Weights of a small transformer language model.
Size: width 320, 10 heads of 32, MLP 1280 tanh GELU.
Training: a variant of Muon for these matrices, 10136 steps.
Each number is 500 + 50 x the weight over its row's rms, rounded and kept within 0 to 999. Layers, rows and columns count from 0. Numbers have three digits each. The size before them is the row's rms in percent of the matrix's.

# layer 4 attention key, 320x320, rms 0.176, rows 103-159, columns 128-191
107:526355481512548543657516525404516527473430522470524458472510484548531610497506502539556538496510520441481500607472416517455456539382441571488431546483461522576470444484568449582525533561452476
114:477572482378576425402574462500467524456504460446468568519506412573528629458483476546532438496485536499447536468454452564546541497478575462480516470498455547433455551499452490564526474545519516
114:384522498485566426479401480464511388498515554526453445535551558544569555496463562490478472434473490525435517507521505506417360465489487521514572574555518461443580494499437507549513368441524525
102:457507569539440520444563510458515479483524501524519470463520544572551503451408455507416509549474497457642508528506545493451604599482484543516572425534485570412538566547495505480533586491454476
110:526534535507566461516473480524417420387382575511496571428514524540521561537561558474475474535591541497435543518502493546505547529489538468456509524463601575405479409488530521499526587501543470
114:497546452557463493505433536509545482461465557475497522429469599551504533594523608527547480488502511431455467440568518506444527537512512434531433465458537437465486602526551442499530624516483499
115:536464431549617437427540516513475524489499546494468547501463519460514527509543339519454516561483409537554571443529549596468496590514466439518470417420547609503476517488461505526519502480501496
107:432490567431510508443503539500453478609511529403510468513459502481494436433549477558527553508491513551451521503560549519500443493455401536478455474422555590509539433468549478432500418483490601
115:448529502559535611427478527402380448556580523450499506468448535432641427452508488583499458538487506537558522458544572572558480435424528455526488515499546581460508497419417493510530524455536511
108:471456467462503429581451578487543566336475493579559456534453552509597504436488470503455459489557508516509430492541478508531478483575470496519490570534431542468456451561560514515505486494553546
102:495404420432504536459600502474486546475458539457474511506589409456560454549571490456418471512561470539542446513448425511456458509567549523440445521553480650506433536475460559509447515473477385
117:572577487495492593506486417550561559490518409485513505496543412487448506501515500412499517424513528482467464597485502393585495508514551487552485539541515469567561472538481476489556488454544515
101:449526535439480440491535438487441472444427522550549447415471584571543592498538414491592551471629526480495517551484631483506534564551524482416537559487459588547502488481518544526503498432484496
105:449379456521503446423532474493533560500470400562597486551413496473484513522446519478432484487536533605390428649549569556603571540470548554450550559570554501380575519426533441454506499491387514
116:454504495474557450534480516506488485523544431477468480498558491417467501515486507488538544519469450567468508449439498485519521542509546575472498586509498538570562523435457527622410545475458509
114:508445533399429550499442537531373438522520457529472426578536444470480496513454498413480453527471503499568504549503465481486422517479445615481370540656520504570480469568524526474454454523434524
105:530435453481436489436431539484508477504465458443472489547517585496485560399491525484555487559472536526498545504504546503397599558503485481531462493451488398402530453519452532465497409528501453
104:518505434551518527545506477583581438521415532584481472446535453449530556460490424478539536568425468510521547510458498540450583457445559492489580479447554526451463486514559547373500527471558503
103:499434436508424469456531571462427415453529492458613440515508496472430555506476522490407347490539497566519559511478485473489449438543449499530486461516482575477505503427498543455419538497455455
101:574447507443520494551449498530583522512588481468432514458477576557451483511512544586479494512511465566350482444546514491422507453483482488554485450575523469468552535438499490451516469508583524
111:461510476442508568552508437559456419462447505503538497477470527498456501518589475448584530448483578437529442538457499429583530399566543524544462525455566523497522503499490517544548556491485480
105:377469431523426471501499531480463516473574559364465483514404515579558468505481483501519532490577522456601513469554497521447478453487519471519490479656540507525504420617467512559450480461521439
106:543578489554390559459526397524466551517508468450474594505539524506511479498510528472463406453488494437557518467587454463464447482486529502518512548464557422540492508627403523493521518463524448
107:525502512526464515542592456538571514539438552589496597497436514444481500434490440469436465387526492486563465558414522542542508534445611449542577477477463503557599472561546511455526460494475477
105:485501482510547456537453453539409464514470525489476502495492499530573447477440523476453590449441501525601433507413465548442501533559523430545414489502598531522500428485555525477590549571554510
098:478434445555517523481486510512468558522657494459465434523526557461440440475469481516441460472442435503552515526438584534564481553524483504432551535503429544464544536464500522501456505445520460
098:534491471467509583517531414445570512488476620515559514527580522609421546461564512517550573451453532452547456439602485469522543470507469569593569460556385466423501494538486520452593496584457549
096:416565511425574528471525498495592648495479453531496412452577463476464461503634557463502454432524463477459456514520487460475520557495586491451485489483451488428537579474590477554476601518450595
091:525494399539512364441586462474476492397506472412503455445534537442475516499465512511439541540496583467508511472605537466494535542525529491502461498495505463416445496558549589418475503516662525
095:550500440502449588440610525526502490478417503528524530420550427509477455536484422512446474443473564494570456507596576529493518556511489459565532479490506498501461572598500495454456502529440487
089:519502491568517535580424523486529568523580497586531521452544538449566486422453529439516464499537463474616546526482533456507508428557599447497486491497557439474551433463457503528458544398578515
095:517607387505539419566565551573600488561521516571462516501459492555627471454557494540505513430494466483372472510470463573521459458451527632475453562488513612529490563385509522481522539487543515
100:548368495478545465530428521450510501522428468470444532550538524452510500556540608484551554564403548476368522524544428453560546496532582588494480538538477497446507512482533488469499432553620512
097:534510475477531579509608581471522516464480597543493583532510496441642527515494462499489489459526574541455527444411597529426544518520491568504485518445557519550560442582556574551499542502468507
095:447460562472549471434549490518590442559434480482508528478535473470526506496509456569527439487537418452499556485398445560588519515456535474540489480590524568611515491491579563477503505538393607
096:411554440499526457436466422473437498519519531471415402456433356465439496395529424555490600487533521518526510489484529465479569572449505601444449392420449521537609474574499450459460437475500544
092:483516449493566503463431488528503461479500413561427501417534467464465589470514544571481493487605604509484543479528564455493516411501431567566511582487513435494496459529490446524410492517588504
096:522468499620459496392442450492437478424414485548520495470525488434475435550458482541511471428448563539432486567465439387495497470546528516446512568450462524433521549486466557476452458514555437
102:580424417472439582549547483468500538503481566493492563502466446434506421488507451550507507587517500499611538476515486530456558460496500492421550500476473414482429454558466425565444409560507468
100:500508466608549442484460404539524419369552437531500552466482523584475480583525547456436598588464496478382514560603446442484525411490495404541404498388503510404454572486561435550503541474539529
098:529445533477491553507514425491542541430488507512466506492498611557472492510470509517486439509536520495478503485500475409420573576447517466442529503497419504500429590489494400500605575438522497
092:522524566524454485544547447534499478539538517542575591566502544528501591466497564564458487419583352457407462452478538574472504505500426522536502519503438513444535431552512483535512401490482546
095:519487535592566475537500579501494617468405464504470527565518532490474524537470481515457531511357493438484395600555441595510497412473454409531474427513430548564570536472457524531530550509474497
096:575539538498537391479547479542456490470469524602498501503523512457428523423480475516530514502536514508472495446527538505608549588573595463507412522478490467584462445434450552528543587489499561
091:380526497516555439511514497467527540504488497531577413502499554449404492514519492436455458495479497497551476584395513471559405607490561586512561458505376552562631589473515455474509395422487460
097:554528460489477532521456418540480427507598584412522562559417485528465525532544543491467539484482557588512609482481479499500535467466502506534465585532413478488471459566580524472504436540497445
093:438488540494555490477473509525454530615554545574443442448516498566430558508503486438496504657552461575449480495563476593527521453576461508518496507576453401409467479513562518505488505544520557
101:497479496492484548572508505512429539578536558522469487487400483476507531521459486544513535502479544486518419514551497478465466470493466447516428552419510595498575406465531534576541508474521445
093:430457501482462476506450551510498455487493508506512447486547451576499575568440535474522471533529418506476523432476539510533506508484561522501478540559462536432489519439488555530447497489564474
096:518436485470550494484439492522436419441466503459516491545523509542462569471558504440474529451461553575487499466440418395499526547541477491523446475501447527534430454352490525524583583425440443
097:514500532418496374433515443552554462556516515445509503495549501558522522577484532437428414459479538537508507430467508522557455465459440485582466479524477550571553496497440546555444472543517453
092:413555510495455451557426414549513515569505410473468517524544599550512483496488484380545527451497506487482503510492496547487503548422611393527390574524445544540437500628559514403521487443481510
091:466463459483478515495503471488477480459560587483428543542459579467570537441520506423482542514451611543485401441480558475462549506525509522527485550520558488557434424477513607488431517539478479
089:453540488491504553411552570587488471473501500535490542470422515461527473444522480458662492496584460462517544535487432455454499458544381468506496531534575574455468557377486558509482461497544459
093:555456611509559493502474543512375553516529541550556529505552404476500492441574520574438583442558507471401451552514488661479443490548656543548619524507576494551473452505514446579601530495516495
090:453488588432507521525518398535560462564452568541529488485506523428526499486568444540527435475453404472565387583467526450578549575504506487546515498520498480507429432507464491523458544412497480
095:453453508433525457567494511441549541424452463394462521460652534502446519462501539594473500635469494546429514477564541462518388497442492451487560513444430510497513448425498523581450456589441489
# layer 4 attention query, 320x320, rms 0.192, rows 104-159, columns 128-191
110:523503506371506463555538490450545386510546463585554488453539500476537438485507496490526479413481512457509508499556517474535467485444611499386507491498409487507612623406523467548510506559500553
113:421596534515551542556469487493522467499516426465463507449469401481466554513445489460375473510473454539490486423537424477536487617524503481466471457515504436470492466445382536458508591628504462
102:469461452579540452550563440557545510533526564492445455439530454580508570607519482516496518412489555509488549466487525496485543548471529482562512487483506421484495528517505527498472512484512394
112:522528464517440446420493581493532450450423508467539572526538515497478451465531578542488448462592524574474525539568524561542423455474425503500478547553498376505472551477551557550497578459374455
115:477476384539421521544485377501521523491465580453628434530489396444538539465479508368474539525451503551556484500502450521479499418520453543599553638521316515509433505556510509548575537514432466
112:527500462471458543479487550472475419505499552522528536429423555513445502480495482466464610456537502438503456486468529555495459537516450505530492457430494525466602479461438470503452481559387527
103:549492443548518401544480462566532478458517544489509422483473521520418499433457443599463482536489536531550467434548501471513501493509469486451430489478436512494533460521484454509540556457513527
108:424495498382449490606507498622446493435524499548472531542510532468432668412452544520533488466449507416548562530490458414560425448552569550486497546498461494468488533473455607481516450446458471
105:447561455541507454500512516496602601459477542463516501526565527557526570474509409522493461507523430420452542500441551449483483493502442532510475412496424466469594579520504555569536565425391570
101:593552587531463543466577463526565536498481452550329474481573414451445458499510524457482516414446500474528549493591537511452472471536452501498473430422574510471512471465495441472519525486517497
112:560558522405508461555485405433560408501401470502495477521503474494567428452531464519545490477457511593494466525508438482567495437490507559521444488501446390576463560484450471541472448531544429
108:510488514458512558620592484498437476452468580551492459434550575443535508520563569487592507499489477433535417530526464420446574496531543456520495516426456461494550525467481490502554561399500540
103:510452530586492397587486527529584563517490511414426507582514444548387497465481428438493506591469613528555541441449498521438519542482521434489503523531463460464423566471492473511485472446475461
110:450519540565517503496564550522491500510532515473479488491473485436508470530535587486509476532509425600527488589509524525580469429562434503547514462430433492447541532396478408531481564501574533
111:482441546482492530600468582422424536518501459439459562494502496544534514445544527516540540472496471427449462561505457554486540559541555552582494490426538553597550484523525450483437478551605461
108:500550498539492559585463555413545493462551490442448488551437517511555384551473494443511567530372522492577508576501487451516433427542502478509559526577522464506450490564410497471534582450613461
108:513500438447453486533533450485501538511457582473505464521593557461534617483402479481506516514496504481526451575360486439454507463540472583434500487564557526533423492486492461485508577494624394
104:505465491503492540486509502505461506465495458455472427565483407431507512519444501492487447544518466495503507538495606498477498520589461593486514475551539524495585562514470556484523533487485519
103:462514404503537480523431503523560501429540547554483489531501420562433525466451500389390479494494543571504477433562438491502461441491478502593572532574520481553375574447555450577525592493489508
116:385565504458402496485542452505503447553487551483628465532571467507451534462413495512571395525509500416513530455450476533512488558480425500597431556511518451469600508413524592589545463396511576
107:452485616479508425456490499588562544550369512457589441479455554435504534548552479481515470583459432457503633500594505531491534405561470494498499451440491538527545489558501461556586512447521580
104:583433552468440523495449474500480468586404576537561405479593527503499508444546487524504468485546431444486506553545477533393485449518515551514517451499524451548504475489592506449561507501518492
109:533473528500582615508479492384498487604429504502365552430480433527529481511530456440496460444513539520478507600535562578442495494525487514519490431485459463549541553524572533454453517497592377
109:514434560395557407437565492526409500510558397485603549445515518475393454480545525521546411563475522488546507446522511548521568449489541426421573550559479499497428491451544456481457528511536480
094:580474479524518542502532434470439439566438498523467565372499452425475496466544438555366506548491505530490470512604462479501543503576458469569568533436487526473585496449462537411362568510497496
092:562578461525514527520521495444503452491478537616495440505471592609478483399525516546516512557486564514552500469537460552459505514544470410466503570530491556459524459557516550510543531505464531
100:504508433503431459477540452477559563526477499463416477620543527567480502466498457562500588529487483482479422598410441522571452593558579510506484590476534556499481530481612550514500549564470538
085:577501483566488494557520457395549488595430509595467399465496411604575563525463467632536502446486472464477436528488449406414457484538531434597490487533469455443538528566535457578544526510435470
093:497521453417507452543471430583401370529492560603458533518533514436563460460555511483485470449563509519522527548508498459481515505393533448527515522540418488444488556568441544434476424466488583
088:480516587466543538546548527580497553553406478452490474463459499531602470535360496583500492509500535587470525452536578530519501501503505537438411521452466410483588417558427494563536488481531577
091:500487476511464391538489529650519562380507480501488562517518548561514458478450411518381479442503544536467535503393502504380549532486521379503597545456556468570486544486550426485511509615498511
105:492511437531428419543562528494502514477531473558493434605470494615429501507559414592453478554448422351412476412421388496500466560484506449425488534537486541650476541418504489559572545544470437
090:497443508432435492569493481574475455520469465520428521504517601488512475533423574497568434450416492363527505556490569547489498403504539470618469415483555542574465467569507434497470489617521582
093:408499526433557449481433554550458594432559445439519441561619475495430573558477479463473572444558573638551508474458509468456410531515529523558488495552487373472575514429424581463438573460458479
088:456488401502498541433535539511474429499442523604581516514507443424435383543563470391497512521487530501486579550506524470484450421465566562505543463518548493473532515512454466511423554458438616
098:536617517500471450610462494515468450516465492586454451521478531553606538448436466516505466525507533465455497526501398544510415445527523451421587528486510450531487457380501453400541450563527556
087:440550493540517456451446457433550460535468462501367500405498565523541569520499511532479520514573443541569504518507558495585464516448497453573424392505533438504478517501482485589472544497503504
095:542489477554441501514487402423491516457514557474550528566483591428544479451555462507531522463457526485564580460501477499507501511439470483514506532472447516438501424446453504476514504455537434
099:509471486530492449485477534651537523574539514514412389522518479563548557577471440559525507585458521547467481513490388543487507522614587485518471514499435477598543563428494482438592555495384481
093:429537544414506438473468519460507598529568526459431552541559445469500530559458515488559487493490591510468551549536558514554471501646501505614521547482507507561473518507498599416509548545404490
087:550489497398420486527500474482525416498540512529454601523511470523434480596535480518458537447460522493544532467503504492563385566452530461374544479499521497487558526470566479448476566563463506
091:540516550451455499510465545459525475478554493458442480513584383420494530510494474416549437520443395479530405496411477564414517511475401553559560521569544486458429495411554550461469497520574486
099:457542560461496518498445532464431475556528464500554441583471427539453579464509505496526537501507604500476562465507580470449523511546583524508527461568446500512425454516456509583467488499520509
086:436471543501459564448486603574484606578487422478493409537553463475586523424503505515486540533462476557482440408494529477575472546497486431453468453497641594478565537494489576477469482493455562
091:514490500550483457544468514508561542616501585478497519549533534558414504522550444568472436463465474579492508464511530526581481531469608563506530531416495519615412480465476540439484570558454493
094:579472524562410462466571363520448539456489622480520514562604570529452523518511538558420496566423543489500353487505533438514546466560585456433439522491550557487490502553512570440475501548497442
098:519567548526490522493466493505547540378508384581434543392337573448543496466492521545557580489491471527536513510599476558495480444500519525406539464545511591469470455461465420488479496542581503
086:490509587555489501520469528530412493450584448418483430593498495543525477491553549562411467456453424548486510458587450598470561505499449537448542527431509459572496501430582470534448548471544531
093:469458424529561459565557520464515510489481455483394464444498507505508580499502472515541490528514519460456466411550459487559494468585469433534549501468436604479513513419572522601490475458498530
087:507557510441498545418473489552416452472480465542526476484440589513553498534464457533478490471532533472521527467470549502409469457516540411556500547487464510482459436406537496502514557441508612
095:546529497409482480380536488511520530569426596550523500544543490552531509544501478532593460475514567570518589482523510458506553515452512532580592536553456503443437430593532530489445501567519469
089:476473497467511477549472516434425493546473549483394501542461502544489505541544507503443489505521554597621443455526567465469482399419575391537509443553485506578504487490503482498436468513475561
087:506458536475506537462472460585452500467556540538527510436508480449578513557450527429444518450509573439443550501519560528420534475580559536414602399491553495574444484463537452471476532497479438
084:510475454484408462494473534506518593528481492408466445546479494519516495461369487438480448538516471553572502557432375439550368543579467569512480574552449425470560498459487450599480505561516508
088:504517531449427550491525467525511489494417564460535479530473544503467398595529536436525544538404516376598462510430523455441441481435484634464540508466475630564568556475524562535525430499505417
092:514515573458464438532435471464487503475503520470484483485474467504463571547501472563414487465491544652512530449571485539560498481583514470571616451501433497507533494516421402419480521528410421
# layer 4 attention value, 320x320, rms 0.167, rows 96-146, columns 128-191
101:463555469549380419549449523433556450555533522489560449436580467496402611435452535514519410501478388600431593537525529463495505444526454487472496571428489542439495450512463542558513599494550496
114:570554515518426537505410380383514439528512550503445459492454518480498550504476619497415447447510479411474478475449512570440529542462533534444526432523495497544551465475512576543606512462535427
100:500526507483401524587528520458420438390497535520488591467497613460516508473534494472511577475485591593444421465466488426553485442544429487494587361447554517449474459491466505501507523546495515
102:470603560548564495547463520492435533568578557449445399495427556601511493503491585538488546504522490477523466477507587486406461438555557474517543451549510465489400517426459493403479508515558566
098:523526544555554505560522486513485420481531501460570499552609382481567350491488481478428547505491538552534437498516524474420538457507477494486446510479538561538560477562520555515470491551535510
106:500545466541565455477499512488527537620579465518567465551552521458486502489493509394586567457649493486491519479527526399487474487539558530492474497578507507492440527544489550434496467528491518
100:583467553515500511527437535525498583529526444522415483508490436481563475509498424465488461510438483472512549491465600485468496502476577490508480478460476448514496591460558487550560392475454473
111:582405531397504505529480503469559477520486512528575452430505541572499540532478552415372553506515477483500520515460431533530565558425518528526474480500502437476491463435557530524531460618450568
104:618407521479517551569550505433566513511460467388499495544507536554494596469575477529506442451390532550433592486526504434596569574504435533582521445398490535559494504527482584508434531513542506
102:497454443580521582522510510444506555437500609557535515554489569484537589630476501493504490557427502501512514607396552494519456438541488541465453515478453571457503510554465477481478598495575465
102:505514442541572472539464465501568486524517445484413503462518544565446459492506514407519573459446515413508425615506398535544520486532514553496568521601394537523484352439456543434481502422408514
102:517443423498540537459557553405475582562466424506464532541519526483506440509441445477493555520466529576451459493533482522486582564496542486520458560455471569488478433449561482445474538541509428
106:509488528486480416517486490453443525550450591575575530500499521457509559496474497567470535465490582494543496456489551442476496555431493556397463532562547396505543427498456456520565415523513529
108:482575580566491502516568486517518477468592510463504479543454446558514540492499526558496514474454414501434420475517522540472439489489556503452603569474496432497506508538526582519388493444556485
094:496577491575471518554448421493638512505510482508405454548422403560554472573550466481518504519525454457453499523423606493641448446448482613516508449521436516358502588517511560608501556509531504
103:474502434461460577528486439464516460521459523505513477457423516396522475439496441455510559487543499597493456546596509517533493508484510586439452499470455548483559492481479611520507546473563544
101:481565519459455446492420484444536486469600474512452547511527463515501554546529513488505484479428494595462447536428489542486528521480494524524484483513589484544498507541586514493492490585457475
105:470459394520430531526459416453535493578427592410521497540539576513526545499520620486416466513573462478490515643444535543521532438606491513532516494469529471590517467396454514495554398597487482
104:606543558437540525417523552489508466541483528518480525432521527517502474553502577465487592503513494534553491478487427490358493525516511458439519401548550539535511556472446458545522553548534431
097:451435389554546559492510529531527580460434446431530452518545506505500517483494543511568557543471508589456464525592548528502463486521466606542591484452430496485463524498472545562499486564463473
103:440610602472443509504522441540452527591481508442528565494537511504560440425493577458567541403442509478436427518461565556422569492587540513509585523584489590548475469486504546401500465512490493
105:439531465467497455591519612402471502502531462442454504469518508469558412537512583564511455560519503439513533527506468550466441537492489484431447414484523478540574529567514545501583482547507482
099:535466451573546494503480430429479549486509514386657433556596539589467522424519477466479515450469433448500452499486563499536556392548421528455535557493434461516432583517548476489472554547456525
106:522507545467431559542473451419424524531498452442523551564488615514521578507593493480537542551364512407380424465414493524540565370550600480453537487520592541510474556540470429521461514349447538
100:466449436528417515451508534497542452522535437438518598587475413510537509484532548490489491517561541525565485536570557561560540522559466548554420494517473501501451523422549515519488536451507454
111:458538462594580514392426504444497572585555487453490551436461474479466542505458497444437483506532560560560505429532516464572509515510474471536568426488442529511486498459549380524405562490498589
111:471485497477477464512471512563520504511496541522434451491500486519472511510408570429541442494461587501575461432468390569411487640465480449390443493539484540456548498531593434474446482434496482
107:450487592514366438524419494482497485518476504434477521486507588455460483549531561465463451415454499519412516530412523524527550477571544481546589530504564498584550494559477523478561553562546423
106:473532457502513532502612491479466475498504579376419518472552423593550471482487536517541532506483509538446536498441483548467403401475476586428501407522545574597463441538534559498438470494483435
106:493559547547576547535544454473525447474429471507478641500572465547430515551541413448472466562552453517492545439470448585536480529518446468538492541464490491444491495502446476495534508536525424
105:523443548506465532494505440560484527467524553447480476578476552559544509497530485484556463509553417452518481404537399417547531521362522452509469576559419512608519529480423473485596386459543621
108:509501616562413497478524466514442470492441374493553516507416529449564468495531494486424462471599399491469555395543499468466497417511474476478432509528547449526521502477578550461569535400548511
097:539373452445506560515507535472479446560532497499553452558483481553484534459434453417458472454445545530517448537582513499569564385475413496502503542458487431524510524516521537510557554429476491
097:489392504534491447541486520573540509537535439426502474489521461516458469458502390480446523444478589468523523382542539532474421536445557481464486494562509502458401555589468424420467456576556504
094:563499474564472571450537438481467547497480530516430387485523452448535525427502514561481412562525453402541414555538535503423476424468430507461506517506504523536513543585612380540441559527479434
101:529406413450441576598605498513446561428564477408437470614516439501473455547477499468534534560550486509475535495469547499502482539553505549469460532485503456496491498451513532550556534501463562
100:522581471554506474496516475538536559575505503620512510516454517504515509497521523424516576541528524433503499475446457546478553463448469563542465521471412452546506477523494515470405594465419590
096:535488381384526434515521493506607578524537458567537467587519502505523452473502460461499526471490518453445532541523517521468502524582443515475515501469605587485519556464541472450488604477421498
091:524561471585480595482512539566474464452420530606408459495609464447577430527536448448475514569558530525493574491511486457427393485395430467497513434491419485513482481492428470609456553454539458
096:516474480575518499487464531447487478518552482486494445466563503445503483508437514489494491442465574573503555498568562426494647468520474468489420485519550462440493457545457584568502679497499413
095:485420565483542454452525355546488515491607519468433518490559593481424538522504550413481505409595571532495477395466447497509482525566539542439494499485453618479389474587468579460499464467554539
099:555490529575512452479511498439585573529475545435421513535494430481523511493533474602562500584523446525526628448555521470617587459476527534496584515451542517480464482399495527472502496539454460
097:526479445495535474515555484473487469406501574482514568571513509415520558449475505476488448475418400567499466571501529592485495542507560541402481509410475543460590539534456489426568530497505508
095:494481467511451447493530514462467464494397585583479454477392513557480520520458471448412527448517480447477399572459516496527579512501527579462603494555479400460505446490494511557429412555492504
102:564457558598468516553472479531403548470386471492631592540547465531472534484583449585426415421461505508425420561463502460582554489490432459527480450495576416518489361545585555460506425506526500
097:569532497469442489502529479567491410492439542435534470526472469434577425574451533537546541460482530498493535569614461534555535541550506459513501485462489567538526494424485551503509426485523525
091:474460496476485471612460483412558569532513477424567451524450510524466505541526555464467557502620456433517422409432449580531502480524458512492493509514521498477513497526539536486496453544535423
099:507396474436549429444505495481472517603531506470495559483553465438452565508520504544525466431460457478413432525430631545534509502520513630500486437419542498577496568448509493534471543478454492
099:475487435473537512456500485582489461572514487387556472478577430450442385555503458462496460499464620533457477543651566468541585537544505400532498556475562473470496405478542426552461519556452496
103:402527516515555481607502478567528391523464489464529475465442560474449597544540457472514530545544557557494519435517454503496503399550455393470456391475406539557450513584378440412500510392518483
103:585510525484543495554485474466509467405485473462550513529475530531549616539508531496492516580499506576549497411606576566495482410422521492519497446546519569395572483515501450526514490449484473
# layer 4 attention output (transposed), 320x320, rms 0.427, rows 96-145, columns 128-191
101:572426556472645514490576518574483489441425573534499541484426496511557456577537507533491538475499559522457378451466465576546543448483476593527515477534559517599495484479516477515515467556506476
109:456550485637531410498537518591547564496474457425549568517574481543474421478534502521506476534456504564534525490564475426551508519516495436557545539515408497427436567505485381474474481467377611
102:509546459475557475473495517519569506642486499519570535631442417536497536397459509510563496484587493479472536465412470431546572467510537502503506612506444452556418507507548435547479489505516511
092:504425452509533508462445541497566474445484521486550515497483414480448547471487473372445498485437545503493589507498487587607545553492456450538531509410526490451519468558529420620537474456440464
098:461487460442516509373530523483459541527491497573409581472448603443595580470512605471556518494431496502532521521468419502546479507441498550519531519508523451491478528469551462493508546476505497
094:421448500533470549504442463438536423391409498489468516475527460562536443512514479573473438515393459484359530455484458577531588547498392525517572560449493539518556437487512532596478499478417488
097:472574404456458427471601481466485491531592572528509550481518566506477426459458540575484532470479489594526495597536460499475556455557438402505492555601468581507565475564336503493418534524480466
100:523523537561409497487477501447514476545463552400490534584486434478492547490511478585601438511485501542433475441457516496451472522474451481528518556457520463481520561585469523596490505405469503
104:420656464498495429469512500570511425465478549517486567476477488483509500453386573421600573566502531509479494508521421534345508456522586480469460502575498470504456509476498491409644528468532520
101:503584557476502499472514585486560543541537396530510462504477435550518448419522468472548540433538530414487543392480420450474573519451583442500573515506534457562548487472564457539475461461467526
095:491470551544494613373465577466454497420462488483514445588526474457541503538461467581487474536570470548487563418527569502445510568461495443547472478389591439449510545652545576614509530618558533
097:477522493520455511477458380484534452461485537470557487453556414500466499462487494496444383505518508465612566502476497506472482516511494517419527475518559452426486573534497533458459482443528527
108:482442438524569513557524585456469497468499511475402511486465517567550509531499491418530477479482524517469502500428515532508452523503627519507465407477523553466468490478525509470416557575482461
101:503478423433489495430510562529477407496451538482554453420499526408464404602460540428501552510509549479531489517533486446553525537481424503552445426498509580418491446477495484446605482476522520
096:552546583443498520431510537478315590502389546576528559429510545422443519411419473532436462527528547553590459550491445455512508570571489385514509478494540535540506509447546468497449441524520551
098:540540562473462359489553549617430574422587452502544516594527532521447463560513555595509498477508516443578505426520494513463523576501489425482405461445500515481415523483419457494456570580489565
105:550504597541475540494553472599516444560431455459579442474509508564468417481462488523534483623486514425512553544486497484592550462522462478475488556494442537422436479471504478547550476444565520
097:544469493499516522462598518541545521471481581596542558558494501485436530520453429435594426473477584441476413461450374496532579599384453437508409487482513485491528479586557559499481563470534540
100:428457523552487444560482476493546411462458549474478533595368506518440481456532517594497484474564542516455427495618566465550473459462499538534494562490511492517511517618457556448402461498436657
097:583556530421387545494452584439502432454502460500540566553419431601503473513527480501426424525592503490540516502448540485507469541492527441470489499591547494511565562533561515473491537406555546
103:527385504516511506477452576493585497396553408515439460569527560488429458526540505557420400541526442560511537511581491480549328462416467471469478523503524482477502515554484528573499526455548564
102:572543612530459534471496402622605406482470533540585523530504483572431540445584469478473501472486482475515527481425523528503543485571461522593515501472425525384460431545422558580476545426492401
093:497448425529492528528585507566480548501456493506456553482449524403571623590480561532541502478442539502454533523396436499515416553502467468539505519524562498497480422547493559560471458519603459
100:522501458560514450452519556550493493496464577483525462452561404452528442490396610558437402446505530485572568530585529473508565547451532537549467431506454411511505491534477514517560536556512496
093:594589467430509567522496511483521555498482568535482453445534586433461419528579524417520493480475501398520510470438403387438497518443558435433475467484566440513521549582449501499470441505502542
106:478486574417447539613535546484503489576525477536473422471419516479560450487522499563537597477465443418529502561522475527501554582518536516421462527464549526469524377509471514454502409519467486
099:482483548618507597540454470475389485453441427508511468483474476516474565558526522530444559458464391517540565528439538485591471394485452603474541465556466452513460519497469586502527525595585446
100:499484442535542511537491442520477579581506543483519490591529416532527567513524479509568451441452543469557444457503538466456505576425478468513489471463444455394480529506606486497490490595569557
101:530479561465557524456461552551511521441508486532576495458411602457556554599590505482451521509506531411577452445546450477485613506537512443555510489452454435474472524520484479565603479469488449
096:523453421458430451486462535530471500514547614566562431509499513424422418453503586537507518428528548553562489505566553413489502534479536586414559478527565500528489529463579500505508595478519575
100:496467441496414503540451576430502564496480575563545497426511462458479524490479545476442531469466557518323503548465489540510488470545494541473592434413541444498455474415595512546452618578508506
103:488561442439481466546412477581567529562629578468398531445518459547470517483561528529520494504417605435504383530515489463445469499523463554501544504478460545502428491509404381518501576632452491
093:515586538454543481445492453544535515555547478478444577436517519516514569469515491519541554512539396461504554442522532510482544588591596475533492491563502506545461424463539470513492410540445413
093:431562466514512545488526466500462546510347643612515610472500596429601501437582583524562497574477455474526499582496515415505534548542479425477523579421551481515496453459568493606536499461480507
091:441538565386479388524443466567494463496535569533533592532505493520479564492543499509557541432508535498455560475588525596546573561553482498540525380543461535527482448433472570456432395540520471
097:400536429550501467433508514483561478492459452551507463404645529535526471520501519415453517531503418518462541516481528569556507436536484515507527503557505548490573470591440454476498481485427475
089:542464476514503499499482513467427425438491464456474523519563428467542478499458415576422450573486473515603509466604539517519467540423419506540492510544583512433556530480463498480529488493552585
090:459474576522493581477498570523465445551487452479455472523497412451394551567531467537546526552461474496561573479486508481559483522354554493502444473542563556466471532584534551393493557496565561
080:440426485490510463478442507411547417521498520458582519525411542551518457407406444482550441484464532448525467448529427526519513466569588508501487508573465471474513534569515518495509431563434533
091:496556498509532479475471529495478489449484527481527525383459452501389488439556560545439444537479499527480446494359483541484440616559615469429552469511487548493527480382585538450522518477459552
094:559598513489492517481395543470544562486503468422548530481497471520496489572454417545532579471511527566521516553527590538482468567643459538516447512501503481466596438511426512540502531468498510
095:504441632398505590589521421541421465527461432583565468534512577581487485505451493439516499392522510500428454540496462527439516455535565473483545479601524486501487510618488586595454523413511482
093:481481421526478468490562591519519533611463501627513375499511528551583582534503519491512515561524547428563485506515502541529466466498394481470484488486621383510472486397546465539508540511540501
093:542591468476447496523534437557502506445527463461466405540586435517530478468496559574525449504440510515465564465459420484499435514420483438608538553500504451538500534514495462481556543511587468
100:438496491477597505461561515480562499542553511516480426500364570529491502473460564416542499560532457584577503455459554529455497472554513539507492512487466525472479523482422464541577508522489506
098:442464486485488499513472560537475471576488532496474489600581481589455565478544510458386496427563534480437480521439570489456600526505655496474539569534548441385476549585470452528429519493507549
091:519489496554396453404579472548507479448472465595458504502448553555499581463491500500457465542419557492536545525474528469552553472493495547505498535514495498586523478491471473472511467478556457
103:416531552520477597542489512518495525471490460517378482519520623473587503487573502424502472444505451511461592539519498506498588479449485368495483461424449502528527501594449501453499525444560465
098:536526555519519480540416504453560524498358480539513411509491583548547489408446556451534494581543454528543507534543522594482494513499509484451418469450532480524490592470444563518513508423494451
099:538545492469494499467570529448563484562560513519477544481472492548542466446437477436538510475439476494581448528517502517587473576506501523501552538574562507412499431421593534578562418539509536